python train.py --n_layer=17 --d_model=192 --n_head=6 --n_kv_head=2 --head_dim=32 --d_mlp=256 --vocab_size=2048 --activation="swiglu" --norm="rmsnorm" --norm_place="pre" --norm_eps=1e-05 --positions="rope" --rope_base=100000.0 --rope_fraction=1.0 --qk_norm=false --attn_scale=0.177 --bias="none" --tie_embeddings=false --parallel_block=false --init="normal" --init_std_qkv=0.015 --init_std_o=0.0 --init_std_up=0.015 --init_std_down=0.0 --optimizer="soap_variant" --lr=0.00542 --lr_mult_qkv=0.7 --beta1=0.95 --beta2=0.99 --lr_head=0.00809 --warmup_steps=200 --schedule="wsd" --decay_fraction=0.747 --decay_shape="linear" --final_lr_fraction=0.0 --batch_tokens=[32768, 65536, 131072] --seq_len=768 --doc_mask=true --train_tokens=241900000 --steps=3707 --dataset="wikipedia_en"
Each number is 500 + 50 x the weight over its row's rms, rounded and kept within 0 to 999. Layers, rows and columns count from 0. Numbers have three digits each. The size before them is the row's rms in percent of the matrix's.

# layer 4 attention query, 192x192, rms 0.162, rows 108-127,140-159,172-191, columns 0-47
123:582452502502521479467544475561521480510438534548471516420477528559549467563483482548459549458484440488506505451443471446437547431516538498564507
126:468509465557469421583488539518405428531540490477510518504495447518468430574486492494494427456492439456580511507587475476511517535486478468488445
126:515460495466515476549492499480517420522524439503529507376492559592569499500515463483516498503474475478442434479544638463457536507475526468490524
129:479555415447510500405399564481419531508561551523464570503563465515566523519558543559431529523415503509483427499500494515588451618561498564596542
084:682491572422444545511491471544555542494499470505458562433394497517449479498501526453454328448597420563432396592484504542417497479572543428462553
105:483536575505493479437503509563551530459447427439557539481479529487470506408495451612490437411465489574573582515411543446419451465580564443437505
093:503527500476455533576560470446564482498553551547493446598477581490440516456446407525572491520436445367493500423595551514472451480428565599546545
116:519537525426480506566479515527522439601471470497441485589518536470442501545446464496589456559497392488535490470506469489530576493446458534434466
098:492560528522493492415525505530470420548633409476599441607484471488584482533553494528484461527528475412542448464582482568524565556462479575542527
126:492512498550475530448507530458564544492482466539539477499480489510511441455490548597492422516418555519457495526474526519563534487428532532482497
104:419427488530503523539462556587464538473493535525461477420535642553508542530534457551486537493437506546515482495485529467491505454494396526510597
102:513543491524548449430470500447531461552615506436508489511447536524451475495522613440516466501526507492460458601523467404604461516480395455515432
119:568489472527504495559478431569477565551522471478582615513446581512579555485480556512456422501450568479485451486479375483464595590477533519483472
120:504439548413455605494572502487457560553553578470539534484435539526480510484560477490509469473449521556527483594498503591479425499581521498529502
122:510572465515459493558553501526427487540489551485562447560513466558482515525440541417516536531453507492475564440611544527447497446602531539545446
120:433609546511509617553490458529557542535527471542556609471552422555447479482446525492544445476428469413537435499564535441466447437486543508479489
110:505501547474539433591450513470588498493557645461504393485489493530502454522516450492520548613378477520492619544461538464426435577515459506515399
120:403457610445539566559481534414507407408491496448505558567538542537567541457535514475542521527584588514541589432521523571409542618462432497547566
106:449536452512433465538567527485432535492545470543489438546458570551494533524531631520450472535587584569545577565453521529541474541510568454532547
123:533527488551516469496446481596558497536590463546477506548481584400497517431411573514538549408500498525382574446530547414516547400528589503513558
102:449485546409528568485454496532444571549586489537428391489556513537461409457485492476482545545445488546481385439444439472455390551561475481490527
090:485590532471474569590492374478475568500499499555397513446548424494465525505451489560536574516438571572474413478461534560582505538439569551497449
097:446517586442451507517458556527495466540535416472507499470529551511538502433481546540484505526560580502477563516452540491515521463515492402470519
085:488486573474517498574534463519483492479477551551489468531479597533565463522457483510544496594432471516485471538461437501558575412484529517500487
072:461465466523585517526579410531505557513511520509497573557555475531519484433524484479501562525504498516454484497435534535497461509523449568512475
076:544451471526511458514439575494525492510500449470432471487537412450515484636473520459444459492540458502490393513548491468478582435455495481512484
080:453460509474486624431496537579511498541480552534520476525492518387534503488456468537508571505504533572462478495585511625503586499541539539535458
087:592522492547490498417500439549464459475485506457491470545494504598497484495532474459581590461477441511482477497480529470453527419473492506502458
079:409494456437540474608430519507532548549433501469425497388503510467569536478500481573468431541492442529483557464522566516485481465536487593515389
102:515453466548522505412563593496564494440578512522449479470464485516519425607480516479516402473587472497437506568497530545444549448501520483442487
093:530441538575385609415536393438604444504484539593547465572487490514485475540539467538506508449504538452458510515626482478418558557493556458615434
080:532471493421550407541503467510479514498471457482412473470533523545498525374426475514464560541502524503523531505430457556484504483548512561529504
086:513560461564550435446513504484448561507568546411461510488544600533505407364427439480570363571466471438492476472494500441465497605459514475433513
093:431488490424432509513466471499616450581474507468490513501457528526554525537627528540525486519589485455488440531436436499523445550442489560557429
096:571530456418592564462513523512544581530499576497448599525413550533478641472579497450502574481515458553516444593419468530554497461489510458474548
099:533567467461411562460513452451518540516534496471556548550538567426495455584578552534489452495567472431548421541407492532532477588488506485476486
096:500524566607580482535522606456510484520479474514606429583515551441481499592454503557526454479533585423469539573559600409530461491524531496434442
105:503589518469467551484537573514509457441471533434479555452505492549490503541497530479598488457411537539514521528511491479501480467502464494644475
100:480498434537482598550459486583425498506559495480532408580548498534549558513503468635462505523550503536522585507467493457418483387526452469531429
098:507490559481449533506426562407499406424452399507459438450430484513468529612515536546486542501521467498490423493562504491445488526469440571514426
109:500493508487571437467488430400483472534529397495571494594528565454534521549438415433549546500507478435515487479489553490521445449520542486406501
104:508453433492511551469483492392452436420566558421573492551450522538503545435481460491459493487462446526488475476502477494544460537499557509610569
108:416551481472491504551493422550556585454460450475500433491536548537459402542485536459604450478551503552532475402529352438535510505430487534566540
093:497462492508455519478403556497506469404483539471562533473564590435538470448443485534482505459535511532559428479534431516420460436452501512375514
093:498463542494502492471501538474498625519492484574479439447556543463471486408583542574471367532544526496468533547492512515383497380483403500546458
096:524474435453418453550469394478504573415437519460547461569533484496537491500421504359397469514456462456590564458547506549522471513572441572481518
100:500435532548497484514574560481484554535464519408529497415538452570507622476513454476431556488449485474510622538488498416497522553497535580566542
097:550442572535432533522623531509443532510510546496554493475486464432530504403526417554491527472484527458593548499558409473598566481533535458562420
098:522423443553531565489562498584486536583502493500507461586501501509548475473507479513454470527524543544614451482473441474489475454455501489509371
100:502521531595542429484446525548423430530464512532447435537462490444504535516412523407554470411562440513475463638446501471374566523667484534439547
113:431547547402558483513554469584598529513503552442462511566468344446552454486482499455475593477509422550447584576533567518438473554464477541484482
097:494531493453501548489454495601468475535515510567467510411472478468487436492559473403549501570528530554569416549529447476531617459483483559493455
099:474480516489498481551478527474453473511528553389354523513536537466556510453520528499432504581474487543538514488478527507512399551447566550509471
109:430517470490399541568553572420503409458545457592427477522548439538441435463445533473509549459525549505568523490453552453489508441462520520610462
111:522418425487526580501480456468523410553449571422480485558439491447487547467517563456523558634489484527565494515506424434566400455452443427521501
107:575472498524485494499477579502501505498473516521547520459475481570519526460538433493502567478532423533527536563448465542484540591447475592402538
111:401481514545459517477502460367487487584454495460513516486498487495484462532614530521568487496527574543631460551522452486579476525532463550460506
115:441475492493529513542591533499459494461528500538423579513550407548513558508501454512443567506478465541477536523457473473438465517526435423446449
111:539492424578560495513400456521518422525470484480517472534476473436523482525641526479483472436515469503498514601505501508524489482398541548541576
096:451522444577545527543496599496448520438450524470443514507628420440532494577556476491549556487524486502451501450406483474506580550479464571440503
# layer 4 attention key, 64x192, rms 0.167, rows 44-63, columns 0-47
108:514515369533474537558465454469529512504408563489495466539514471471498519515498589574578526453443536516449566460548478540439485539517529559533440
113:533483599424556450443475557517516468501478514538374442521599539489492504439485581534486588521453552564428433493435530514489493454623577523538453
109:448509460522529553518493473553419480482519470499475558525479422407372607515474452527622483514570547499402552597485461432522400602468499485472550
100:492480513537414553508549595489541438492510399427459417566433515558496476502538492430487568463412525537451457442511453438554575540562477457471527
073:441531434469457460539506601562569526431582502546452481466428487593481493584611486490489604527587537522490502487489531517482522424484419461562497
090:459514527512524536474481578484442525554525644544571529505437467510528545538479558508525546552549537420588518532568496573472507482396471625588470
096:521499518574462512484496506505484472524604590452452483480505474547543509505420520457585495544475480568496535535455520517480422433522459401475494
103:493478498515451470510430505539568501492542515451450452467464448466555557528503468482523447488490432517424496546500490568443539452512475462484541
096:500469519471508471571470421503476569520415498575546554487520513531452535489441587424415478492487532470373425468534511524480501492539562458455503
111:551408508520408507494391445466467516504577471460536483517499454546457472498438440427469514469497511461542470405491537542442476540459523515529547
102:525474549544534445622496476422535450550477498550490523431378618523470497510465499490467473530459433552434452504565363552497470530528550498422535
104:482492555529461431384500428511494543555558554539452520428500513491490408554508430477472553640531487572379509511492447476461560523529488498513380
112:543516499402516447503504460449502514507572440520517494516481503498422496419485538424441459468543523490458479518526525427462541471446445495525433
105:556555443490594485462456566556520436488474447486637510542558508434452523570503539555527484570474554463464449454471578510464632555423392536457472
114:434464570441499468515550493462491474515531445530478441593440488479492481434544478448483545564460519508479446476500457453481529539418546519359468
106:536431462500469446491573574522528586515411550453461448549518506492572467513528545466383567506506533482493487554494501479415479515462490527587506
105:440435426492558508426521577455502545504558522549428540509525517478439420415528576463488521472523554395411502441549407509484481480405523482473454
108:578501477496469524408458418571476473468483478593514434475500516460351438568497539521483508559490526541427541625513631533486496477448429483528448
100:485502520508587500418523563382443531391517530465585518444471466472453576434496573429475470473547546561492507503465444497503422445536540508480512
108:525490470556505508632593515389518457562529548539524489463532456494500531462492544449454465490479506473479492524574521419541473510433431475488447
# layer 4 attention value, 64x192, rms 0.153, rows 32-63, columns 0-47
099:474544565612534514460501496472527508515523542413498519495439539500523574498457461420499525567532538485548488469435482560443425591557430516549438
106:427477490519568502502466402460518516389519417523523534463508510565464558531575580487482487572535468476517541468406526444590540379542558565548519
101:495571469438521503438515613465470559485475514494434445443445536495518526424574435438532501464480419557497562450563577462491481518516418415441464
100:498420505474541561482511494534523418500577512548409423459530482515547551441489498566445493461509584486486433398466531534506541522522637474524560
105:482422549491560581493531435494493585634512522432534507460583483434484524491535549504508472484521473474502459494434480529464511516448432500559435
102:535460525525541531531441519551493499368507466531501478526439523458566547326376495543520439463513501528579467561482508479487532478515501489456459
106:496482449493384474413475482502532568504445553450510494501512457514560424518539552537550574463496522542462553478428467490548551513516567460470592
093:503503436515507549438513577447515565457454538429584503535471636483461536449557491510450478514484558529424518430542460538568459495395476522522504
106:491502549498517537576501429478436440506478435480593442502551413564425488545438484565476512477502451477443553463480477547538483393601497469483379
097:547459585447508476488423526559540469570547459497577401488483476583459495478527505464525557559579450538574530456489426548455509543551433502416422
114:594482487514586501551506559459349464550569551593519474525486505593509439531538440495456433464497510499552520501566537431475490569463567497407516
102:497474532471497547461578494544508520523459502545488480505496441525509498490428655375537482502556516544483570463417416463547446533472523494401526
096:457619471533548523396474538534524460614505469449508503513509422594556480512532454515484519528444538413470527553522517521589516532563548531562461
100:485531524503514465450564500446493430591460467493538630532460505597439471517428498479398510550454537546598580486526528544553518495513540574402546
100:398460463616522463482559468415497554572455535527563492542592538444558577408557495471483442514492524425491406440516548524580546518482552514346492
102:469463403472529514571511530555487540440443461478509483467429463431508535550569450508549575494471548491532555411384529507492513462572507540512490
099:440581437506412533415481498417467471502397562528464485530601470587479486562546539499452496482477509453450523441573435419526563446489542506485567
100:443493457431469567511452545549454469555514436450536586499541463490562503486497478475533418539569565521463527522505516477616388456517485493503551
094:547464504536482520582526375516502416493443435510535524558495577490427473415558518545533478498489533522445503490452500463572547413561485485488482
102:606441410453511493518543396530557510546407527487479475493499419556452505458468492537415477433551577509457423504479423444458617517431528453520478
096:446512525458557577532545536460578568470502442579551528516567566477488358476445586425476529517567467406422482346568440512505556485448478496563556
107:470401485443521555513505540398487538545533550505463510550436522634653509581610558495530531472501464475564507658457553498542503471488489508538446
093:456470400565521553562458412484592424539583426392460504494478536501474458473576530455511433494451573611496544540557478491453443529393451535554478
105:528500460567468413507523483499531532377447563442504516559459490636575419566541486450415643544524508620498481485466434446490493477437463414455462
102:567494576489507527462492453378472479498570510541499362555522583537512484498493527556408524539592479516462501505526554463495432545509501444529502
101:491429494597491511449503448519556549489452530490518469586545546461570493391492501554525469432456516506433538528505585470523495484576531545399436
093:494546554497459504516512495424586430466543488442519519516523528433495519426535503584505433573598474490531433531526501495576513431519435457519453
095:452475485532594477437526449493505436526494558593468378486519508545522501513483435465485567515426562566516450600432500471414494495472493428458516
097:439503494440416532477487506505553526534563424481531520499536524522540530567536506516405409542443521525553511481413478438537486534439440567425475
093:604558459512538497470443528475534475535507542541514515484542467584575428466497499565480472513506464517540533447534461461428480511513439540579478
105:541466478568522495510428573518449564529497501403558545447552489396549472508495605378557474475500476604570513496487476465508459475539565503509519
100:519503474492560488508531492419473488491481530440494507507514459417434485518437555545474456586507533432461488547424425484459408428473498521521476
# layer 4 attention output (transposed), 192x192, rms 0.225, rows 96-191, columns 0-47
109:432432513584523540500497497570506425501494553427596504443420530493511496568501441376454421533519476554445487497592520392548509413463402512488456
111:544496561511543569506468536415435466408440504410441487522530505437502475528489521428451555523450546415475546475449574486520510441407615587532546
107:449523480603402524554473500454486582450481451423588559512471570433418429509409544507467530498477500517562522503468521493579488565464432485576473
114:473469578487586525504497446579483482518567549540580552448489569577527531529531495444472464504507493495468525526520554516490587425437428596574474
111:508534522537357546488580514499505476549564479461614423435510504491538554509499477536397626401530505525445468418500511517457502471506505496553593
112:547570483422520559556489512466487544523458458492423465525430433574439486537507422500419427520535467493436486398554550492556478514458503466479547
117:506524498537605527462555464469452529468458521443560541479477465434537516416476493490506493526512492572437474508549480467544510489505456379486483
110:542428582574555465571447485545480679581475500582534445519517526434513533573458395561476460485423485517438408515513537524550530538440496610445434
109:574491480509440479448543407394531596504487533612438470551436390510483521583436503551502553428531509466522460439446524480477463480519470562446583
111:499463490502549631495389519438559462562545595486470480537475524571436602534467482432484541444530473440455424558495482485508471541544461449478471
114:511587458517541478439444532538577463423395502465458557649501423415452462503495541520525487502481552406460583443519479538453452523518520616437479
110:517435546484600561509460548561491500498589511466532515474426527515452438512541504492432559461571527449562501522446465425419460444594479433590425
099:512472412531461504533510476498472548453509529534565556494461524460492445450520529502602497546425469584429371581430464584475439561462511432572588
103:557411467456540471542461455531538467448627596519424478466507499478497443535510519508582530494476504530489475486500443446451450568503469484524480
101:433479536493478401513574479479489512470501481481551512458428445525524524532440422515492402465511472525516469512452440460433462547492440534517449
100:474392550504430491494533564517580442406444464446588541491527480519492538521517557512495482560500418563524474472486487542474434501496554507488451
111:545485443522534449536471522493512534434528453444426495467443546393455488477471469520502418535485485480467510496490531513458584498419519550504452
108:550538477511519586518536481485467474524570541501363495504607444491429462511504510439565473451569526611515477532539517455536495480547459445585499
103:436455474529476415513506451431559558488497496446478515485433458583396377451400453449463541492532577568582433479452540459494507465508496467393429
107:509645572470462463510568496488511469517546509473547483501521425475487457658492505463548482417468510541528412503480574511438569458525500461448491
107:540579426551417614471457435419557559480525600451496472409538551570398604530456483517492559500524474533480509524405478533470569408440523494501584
108:421546589545484518555456414514562542550469397554362515477560450466415474589512541442466553518404497555551427568518472482447469471500492529500515
109:516543549468489499427445549509468515554473513431521415508498427456486471505400462458538558468579516552483531548531475517429439452537470485558578
105:513571544478454651452550531470519568445531515512525508473492443582509473483555449489503424464585434553519486508435497524555541538498488540551486
111:493507573530483525489449485458472491523514520554544466500538466445494503497510483495456486505580490481439413482564569477449521441496491529602460
110:414577492487507434404415482514515528492524516459520559469410518486387474576608521529514543515542480494455583504521493494454476560510542405483393
108:512484422572346535549489601537480560494478520448460407534476460540546515493456519571440445474503534423478479480446334486550526508425455449457509
110:461516495381430535437523465531499522430494432556563526407454452619490489496451577462563415570477589538498507547484509476582421527572548527415459
102:493466462522470513510572459489450496473403452476494470495497522483584566439520550442498491502571558492499457538559481429478464448488516570506543
107:468507482549355502491537487486480592493501499465430449500534492485526535527564573505473486505454480485482401503521476557578430481453603531444456
111:534442578491574537447451480465531524511535482441573601396513530477477410557521505534589513451547506416483468490505489556542498537443498494481594
118:592533439503535413476508459508476492525494517469478610478491533530506600560463464528550512570502599513435479485561511475466541515457456464532522
089:563436442494489569490451464397536450448401518520506519613520482485514477571520510622505526530499488496525629540511503494526489472478455510431523
094:521475507492423487389460551568495482578644526507475544513440515598621520512515412489514524512527453477448468549628445486468503521474364531449445
094:527405524497503557433449473522553451579488559484449498500577434511517579531540524504500430474514510478440513512604485464515490530506531580437526
094:488541380485475490511521566370463601500437529527533502506537422458572500539564502435383503503525545470485500506489540514498474515512485393421430
096:589524511494581476482548485468517537510463558518450518498508418513556480396493529478481488478481569552524568481432536507581569419604559443458512
091:351404535547480631387468464538536563580525538519472459451521531473554462490514521449498518542524544451472483477505545526483437495543526509619584
097:568571519482580468603536525573452506570533453499579465457478508457391421398532548472483534439466615467572474493454478429408487561445577582578501
089:469534459465554483543504477524503423520513465482424512474527398624509550570507519469535500477666536568480529493455515564521505534562556498538548
105:430542409537505591434502558539565444490439557491490505472514482429504513469540430408505626569535495583533481472503492517481513501492511400557488
094:455535450479519419513614469508346512476469510472486476592596555471506471518407538508519465551448581552566621486567491437450568428345490565523589
085:550479442480447521422620415467522556579613478434489400431442595537539498438517429536545487514503510529534454517362556533500539472430472373564447
102:432575452523506501559562478411487459509439433540536465474596445451473470501530476512515486546485478502418548479437514475526505548412467512496568
094:415430505463433525473448483486551491573504573560472522571445552423441601452415548432440537523560506513496576523508551402529552401506507542492468
101:417511518501498471525562606440466494483400515514519447588443519486533520466412472555492461436481514630517469496503523529461532481477522547488443
088:509490552510502528567412540664506507446438474519482470576546492545497457525503556515447532559551527502574502486530542601508520451473524494492562
097:573632383477497479451415446548483524554519482603415565510505555416499557539521522400499468581550511502420602533511464440510482471529478430400460
088:505525525562514453535550458552430555494471463604531566469431556590461524471517479447493515450547581508533528548509480497477536450565484495411499
091:543459495547549443525551449493400524576443522548455514431545565446526495506517566559474508436468420489508504442478577541442469443488449456490503
088:515537510478577507387532586538486373539500481521556470407525486464596515542488545460491503547513481442482513470602486506464560539414515502540492
095:549495409483524531464538557568391491425454525508476538451487506487544421515537480470567565520449514452468577481504511409549439482454448452488539
091:460511502462555462482481464559441518448503412517527513520423478556471473526474500452500477574511560472394449516515583505568536530572506535402473
094:591579557489440492423549464520498487518460539467556557595596568513535539353479430425513521417527484563387515397497482520568569508468478483450557
090:474409570574469495491554573489442490491444551573491569570445513528578551530583541508420499537615500419443569435486457499536480513528515438495499
092:517438474479467503510493548502448494492487486505469444541358527389548572532422505581483528444525413514523615544540499526493388497531495553474529
094:509566424534475487468483514529492450474560576514582447434451531661490541495534494489530577486440564447519552504445439485527527514504411466360502
088:586456565512478494437603482590512466523519488517513460499607524616502449512507535407542518603555495618545448508497505399467528544474530579529599
091:476516387468548524463565441496488480520517469594495489473489501569426497563544493432450566517466513535538517480489570581509575492532423507542584
089:529526509601443490524449514490480515543442548527546485572452536446528527428499469568487524420511371460421437446569462666488540470418488506521523
090:456506448543576401468475554519553428502555587491481440523471471451439438525425471462615497438503456505458497473455534489535556519599504472547516
100:487477445409459475548526470450390497457530502563552479505398517420526474441445473539539601536506496463523539469457534508523615567485414439450517
090:488550485483490473443570416451421450444529493469438514564467518496415535435458515572441517505494478533514527494447485503433484547456443444431514
085:410479598472498559492473469521500516426583531498495496463468503519487428556567583486482487458572492465502579446514451465551476428422445539535477
100:485572514502572508628487541538519571576485498579451507424530382546496574491499531478480481508467548561527486527482439509434437500528497431474475
097:516461508582555548619518476476480564489350467417523460547506544421505532474518526485455435392520505475552587513481449427473439453600548532432422
092:431436438518483469405536466542530470449521504415508497474438442519539495518532420460485415492457515573505366532443488479473495473489528405431587
091:554490500556443504497510473523541449533460505401507563504519531498491454515568420424619514516514518490520431512520449502514432519449484543550522
096:373422522456521457519415480571505497435617420565508537504504449521497505525522451497507467580468484408522490556497487440546481584463434540501428
100:524518462505440396590458480552534447449519555450598542567470530515539575529485601467477553478473491533485528584429506513463514490486455572439410
092:452447555334472492527442456489522421478451460553406520538520523482424516554467453495552434554458446419390484507500595598602516525487519597600457
086:532498542506477416475547550469445537449539467493392470478410539411501448530462546537497486479455465416618473540523587446473520435397514489455319
099:422430465523373439602477517485430519515505429460498546487573631529484487454450658513538432554506604441472482472557519456472501559452468539415503
091:430528501491504429427459540580525514436538497551509546535514386450545505427616507573481472459528499498450457471443572570498583575475556512520397
095:473522577567554498513477499570462505476526514440469470491529472454465544527467465457495486483506472459465502477504528562557474571545549506493473
096:500510480517469430475485477475538520522502512612475512547470513503503629517412548587492433488511585502488496518572524624504528436536502546483448
106:538532553507537472521474518509524443386483453467481459452594498484459440435539501556446455469556553460533410424505501572488451568456501436482459
091:555422520640434532478407528585539569559556439470487457460525487472542576502545442518495512442553450436416540553494492557492505571550515401544468
099:484502508504535581475559496506587547491526518494567516428502582420492544455536462518537564461433493474409505518567429476498506472497489560485471
103:470485574483443603494413525407570479475512575518495467498460414538463477530547529566443524460493516602461463529592449492479479485503444500551559
093:487514594489527542454492516482544527553510470460488456488571510528514519465514443544508575515507530491473510466505541434545495517516435516486490
097:519498491526478520490536505535540513464521491450517448524443492562483468449445563499536467563528512454476532546469503541508520552397489537539576
094:516586547514557526527454455512569570478504499432539578500476548568553557449555573540577453567498585506384527510489535547543449482547460496482540
095:534390550526491518522401432527567501502581503486436508463479531575533678493460486450402486545534422478530446527507496557497464488586487589485454
098:546415518485491431509510502425470469530531488437378499574496493440458418565490452580415549480498490444597520437507534491477456522525484538665457
094:432394412596545486508591561507408439473577466402466474452551474463488490570502515547516415567457538510478439437470495448438477518561536392530438
094:523526352448488429568497447490548522504534481595572387483444516523469476569510523493535500547413493426506454483489563481520537482471537462454508
113:413476461498517439449488453520534439581502528535474517458560513571498413453416511458526448476397489503449427464512493549506532448558599475503493
094:488535524534630503540581513553493545474544474526441546536548390429587473523501503518485439445454539580548489452467519474539506454445537416636528
091:505505503531376486552539526406462469441468464535526483570491462510487514506518477606425484481591464447549502450505449550405546505510372451447498
093:462453518504546443534512516463441422524464525512507479429520474441450434509473448476602502408602535477492574484532499418550493551474519443513492
095:536479473437548522487534557490464559399550521508493475554498542501515492524519500518410558431558477409616402503513458365445459521408522479473513
097:591516552486488574531490463429483520578597522569514593542461500503426563460520506514449489427420519440512504546416476550418461482435518450451568
090:429447570520538551523554484518513498455490430440519586515538396475489532575501511421496559447494510516600493535523547470524436470475500521497488
101:526506450509464416486534543519547439429406513628425527403443490548428457499479556425546533510550511460392589516546513440482504532542540502503427
091:473480508486495478548440612485529563439408469381504525546502475474485529534496431494505467463477474522518478468483527508433510442648528493441590
# layer 4 MLP gate, 256x192, rms 0.237, rows 0-24, columns 0-47
090:505497489502549517507505487561544506483491506522559555548471483527519497596498534517628476479577397531409598509538603534448478496516500586614460
088:588484460567597621573592430512563466473497410441542510416439409508550547542485404457497438496517390502490557541508507530474532461457430425561433
106:572539576430463489454508567481469533516500408539460416474523457554530500502517438446611516474483516485445503425512626536624500487434513489482496
101:508479618549455534535503414519545506522556437466537500433485458522539500507468509516499450343521460569504420559470548499504492483455459493573520
098:548485488481527404500550490535375517559475539456506521511517461492599548546560406454486530557435591580430494502510572426472586469490484547478543
097:511437558516532545524497474623467486473477496554534473459371487574555391463549583432484493408466413515484497517470597457583589488480478591429477
096:473498465449432473536437471444516501452422525496552495454498477497461559404465473517520475555499513486495560472495593536487480512554556576451526
094:525479483498479423454580507552508490512523433429493493509411576562560528456596608529451433502503591549508475517469513542529540492449563482537542
094:517484451520435441432535454480489549477594484459478485526553464542542481550412506574502502416388497534569412424542492569574523542468464515545473
087:513517533435479403528476460485476549545435528482540539588547516370526521540521456445445543595456447452544530467495479540489444469501537544438523
105:458572503396484550523485529469412552517537470489513511589519549452562538420508542412563529521478504553471422475510487539458512522592504504526548
098:400518514522541323533568500401548550459519439541510563511572438464433414526593576591586541524511544496474463559529437492492531460432541546412614
105:482493374504472434486563481445427529444453489459522447566518516532490501506514482495649500429401498449506483459577554470496498479463550625498443
094:519498455580466415532508456539544479548475492469533513504502511531473484596581534475424535547517634501474471563474525531485550417520421519555544
101:480472539493463379569480468524476503426530467502584564437547465460460572395532524527481533504491484455461500544538507441449475416475487522466509
100:545501472553534464438506554464472461585508523592501522522434467554482344514523486547464461555531431487468518446488460467482539486485366505516453
099:551409453371542557488541587486572538531565543459520508466438558556516485418533504520498530493465453503498540561461466441541496496507437525600505
102:420515478440520537523552457383491508524598520528496484468552475491468516411464572477491499439486460502468478494461469563478482538431467507507531
091:632523441481523529541513507437341572483388472475482441563547562620477449447533593560524436438497413468530480513512537503458500502582547495465542
098:494437503395503521569448531584501548476500507418423436466424515446521477446554461462401435521448576446456476439554509533478464518509526534421460
092:527578518565463476436397580464438512499530614571523561454587577481375450522612535514403582501465521479433514489497499457488541438450526466635556
108:486482538502470410457560519538553507450529473524542518586575501455500443627451459469523545474480635457515481471543481529474526440439579488414417
098:480481506470569525568501373433493554517546446489353556560441526396414559473595509590608527512481555438565478507541484490512469509401572438439421
091:546511492534584532466486533463456441454450502497487479386452557493429513522493469490446440453496500457494420459537452547620528491604548468552547
098:512606491472503562490483567450478551471552470483523432556520488544506512447482512481471473556459633527496544481519560424489534510527473502486438
# layer 4 MLP up, 256x192, rms 0.237, rows 0-24, columns 0-47
095:454483536435532469477532529529533522477502541458519531545446430580486470478502486473587523491507538497504606570516627515445455551514526555526487
090:525472513435498573535546387470499504465499454495478539427476431555562489545485438406513527449511413529512565566479573536478530384453418464540440
105:538494529549551462494487516471497528497495513366579588500546511527486544502526528449442482497507567458468403509437406438420509544521529490550522
097:441503496530522493497569472528551520415555482524482521454529561459467508437527549454491542497443522542564505504584389476505527501454513488530576
091:459521479509513535546488462503556465393507544588448520412527463446463476469576555559413569543421500425536477523554515505566424461441528471454548
105:464596470490430462444483431385536498541455474431489452536483469456491568505494434585498515580496615486512507510475484509448468588494488496596482
097:515423552514601541520476608533481500558563442442477527549492503456603444573542481429441464447439423481490448452477521449569436499464420501547439
087:638554475529570531506535443508517512470484414471511443532590550409424484499472444500603563455481483465507566497561520569473517497507493462550509
090:514501530524542535551480576513539411521422412458562487489525520528461539454608514376535497570500400492437545536524499495421447479547527562511590
092:535488448422576503489571540517470581493516418559458598570396482532518481547586463497512513460474520483400454478478540438438599495486477515560452
103:523414536567584450435514491524507493563537543467479403515572482480497504524511514597490455516509502451479530501584518400428520557514539570328486
095:520460522553505510447647536396453495472579553505417490399502485437448494462458488474552477569555449536524465524530421641564517438528469478536499
105:485517487562526469543525535445388538508501512417537480559485538546469561562488491544543596474411441488509530492552587454525549578455567606522416
094:438553560431488507454499519444395527426549476519472460580487479427492564416469528489574520440443438509494544448503510447502479492436591487483522
111:472477387544435582437445428549501403574525548560433511460438494567528486609491486522380475532454463490480540480474500550522475466457514463514511
094:545538536521519484504483576425583611559463507415423528508502566519439485499431482500541460438510457553455513567473521479393582466564519456498566
100:433472443385444541579430496476409546481436549482539513478486456535450574433503550490591486497518490504559502527494481525547438551540470573528546
094:499465467492423428545499425488499526491512407512460439492431526525390465503476414467490531592512528477475561452442469470493502587505538533530448
094:608546468530571542552569446487429457474545413538448562496473500589466421450429518552512515484580459482526431523511457523582486452613468551460576
105:478537545465476606544463514582475593496525572515492401525419473491532562486492454479426478568425539507527528636585534548408479498644497487497492
093:557443480551473461471444495529460449475536592524434546443527532468435585402457519584531537479470543571474535398479488518501528547407573449559479
105:500486553569510595472527472510491511514508538393511518475512522563579554544451557503522445467562444480471439469481601598563524647555388371447618
101:368521531464462403449588512513594392519469511454560518422509492507487482482479537506497579589535495463571511506412404490526526490491493393512526
090:453591551518506546558508466544604565492531641524517526531537465471447408500496535390475510504446490565511533551523522465495423534386451391585518
105:559535571459461524590448478511481532596545445449497460432546430440431448527538430456436433558439550539501470509389519490590471424443517615484459
# layer 4 MLP down (transposed), 256x192, rms 0.221, rows 0-23, columns 0-47
099:548561565538449518488507564507411357460450415525436445511520553477556489533494550517500475504533526555463479525513427442599500463447512528501540
091:546501495541507439487510489502466548531527402503642545462517430521524445629536474607495506460377463459513510485493637541441559470471438471557478
106:498579566533371532505465507485459478568521488439510475490503373557539518490512510485517507520523482471354496461489529566551522568517530532434480
098:463518596486518479462568569466553507476427414447524492468422490444522489474520561494501484371560445487450535455496461522505472544481442558521516
097:548535468538495546364469506493584538505475502492472537565544437559518535507455483561502444426435429548567488492604564474568429409530541577503447
100:431529395428475458544537560496420424509502483499570466453527550502589437521516552512494598462498528481526471520510510504572466564621570583496549
103:504555418448494531482419560438570493497543554461444436528497478402538490509479528557506588463493576537563524513559557430450432512427509496530467
092:565583496471561359460519345506392460508502507529506413559599482406433504523516463502555437512523546457496546467488511575494513538532611449522510
091:526503478503450453416566436510510504419571462504395480460532450523434454474557506423528555558454551512506584418506490514501529477504510544502425
097:435549506475497542469485576575532511500450523442477447517496480507461561402518539444523546573567596550580484446566426451543517567467521522485506
107:569459537519533524560477502455476427579525507562457473594572567427543476507506468497492562557525470483515478566488478369513506563548516646543499
100:399515523480511431539559439487515458573509476447514419544449430581424514425539481502496497442574513476508422390451465542389477488573437464517460
102:413536533478492600492475511539571483464517506472491555488568516511484569554572367551492502431508524438453563445623501463472455558487498574466447
099:446462551390513481404493471459464502467570517495438513535460468488540465483516444573520486436575472470419414540474411507507396571447569501532453
103:575495513581464522444535576420476429520487459496486544536618492516511478512598471533447470533549537502515444461462498480507566544623543488385442
101:542476451493390545466547559465589481519454509522498404458455429464512521470552504470407394551502478473518540534503510539515450572495601556458490
098:373478502538527599534470484434338444522486597484516526540397463474526494532504553506452472480599567506534553440457451428488539557502504495444464
094:528563443500530501459526401472479503427557466538557512529444450441514487523508467498577447512479406507445550552489519561540583557444522464417563
097:503426457522475472585489528399547632544476588530463509583500508424402466544534602430447522543522448545525467569575526426497422540474502558559508
107:526496470446447481508506515462543425422459507518445407502480501522526409442483520405454460462484508600466464552516462476542546466561545511557417
102:489462483549541542494613523533596514562460529446512483457532541653425489445448426545486413458567497504586522443542496516458540501520513549468501
105:541489472527511578481524520454467510533452501568547554489548594398449522404450519521491471577427528466552540506462526561591460491490445557494481
101:468460467497506591528497359445466595516486530470477483495443556532389495521516563550534417493519521564604569552478559552438522362546454599489422
093:547450543532554551581450498443526355511470360430465532426460628570484462484564543553525410437493505536497461497605511542510506555549519484558516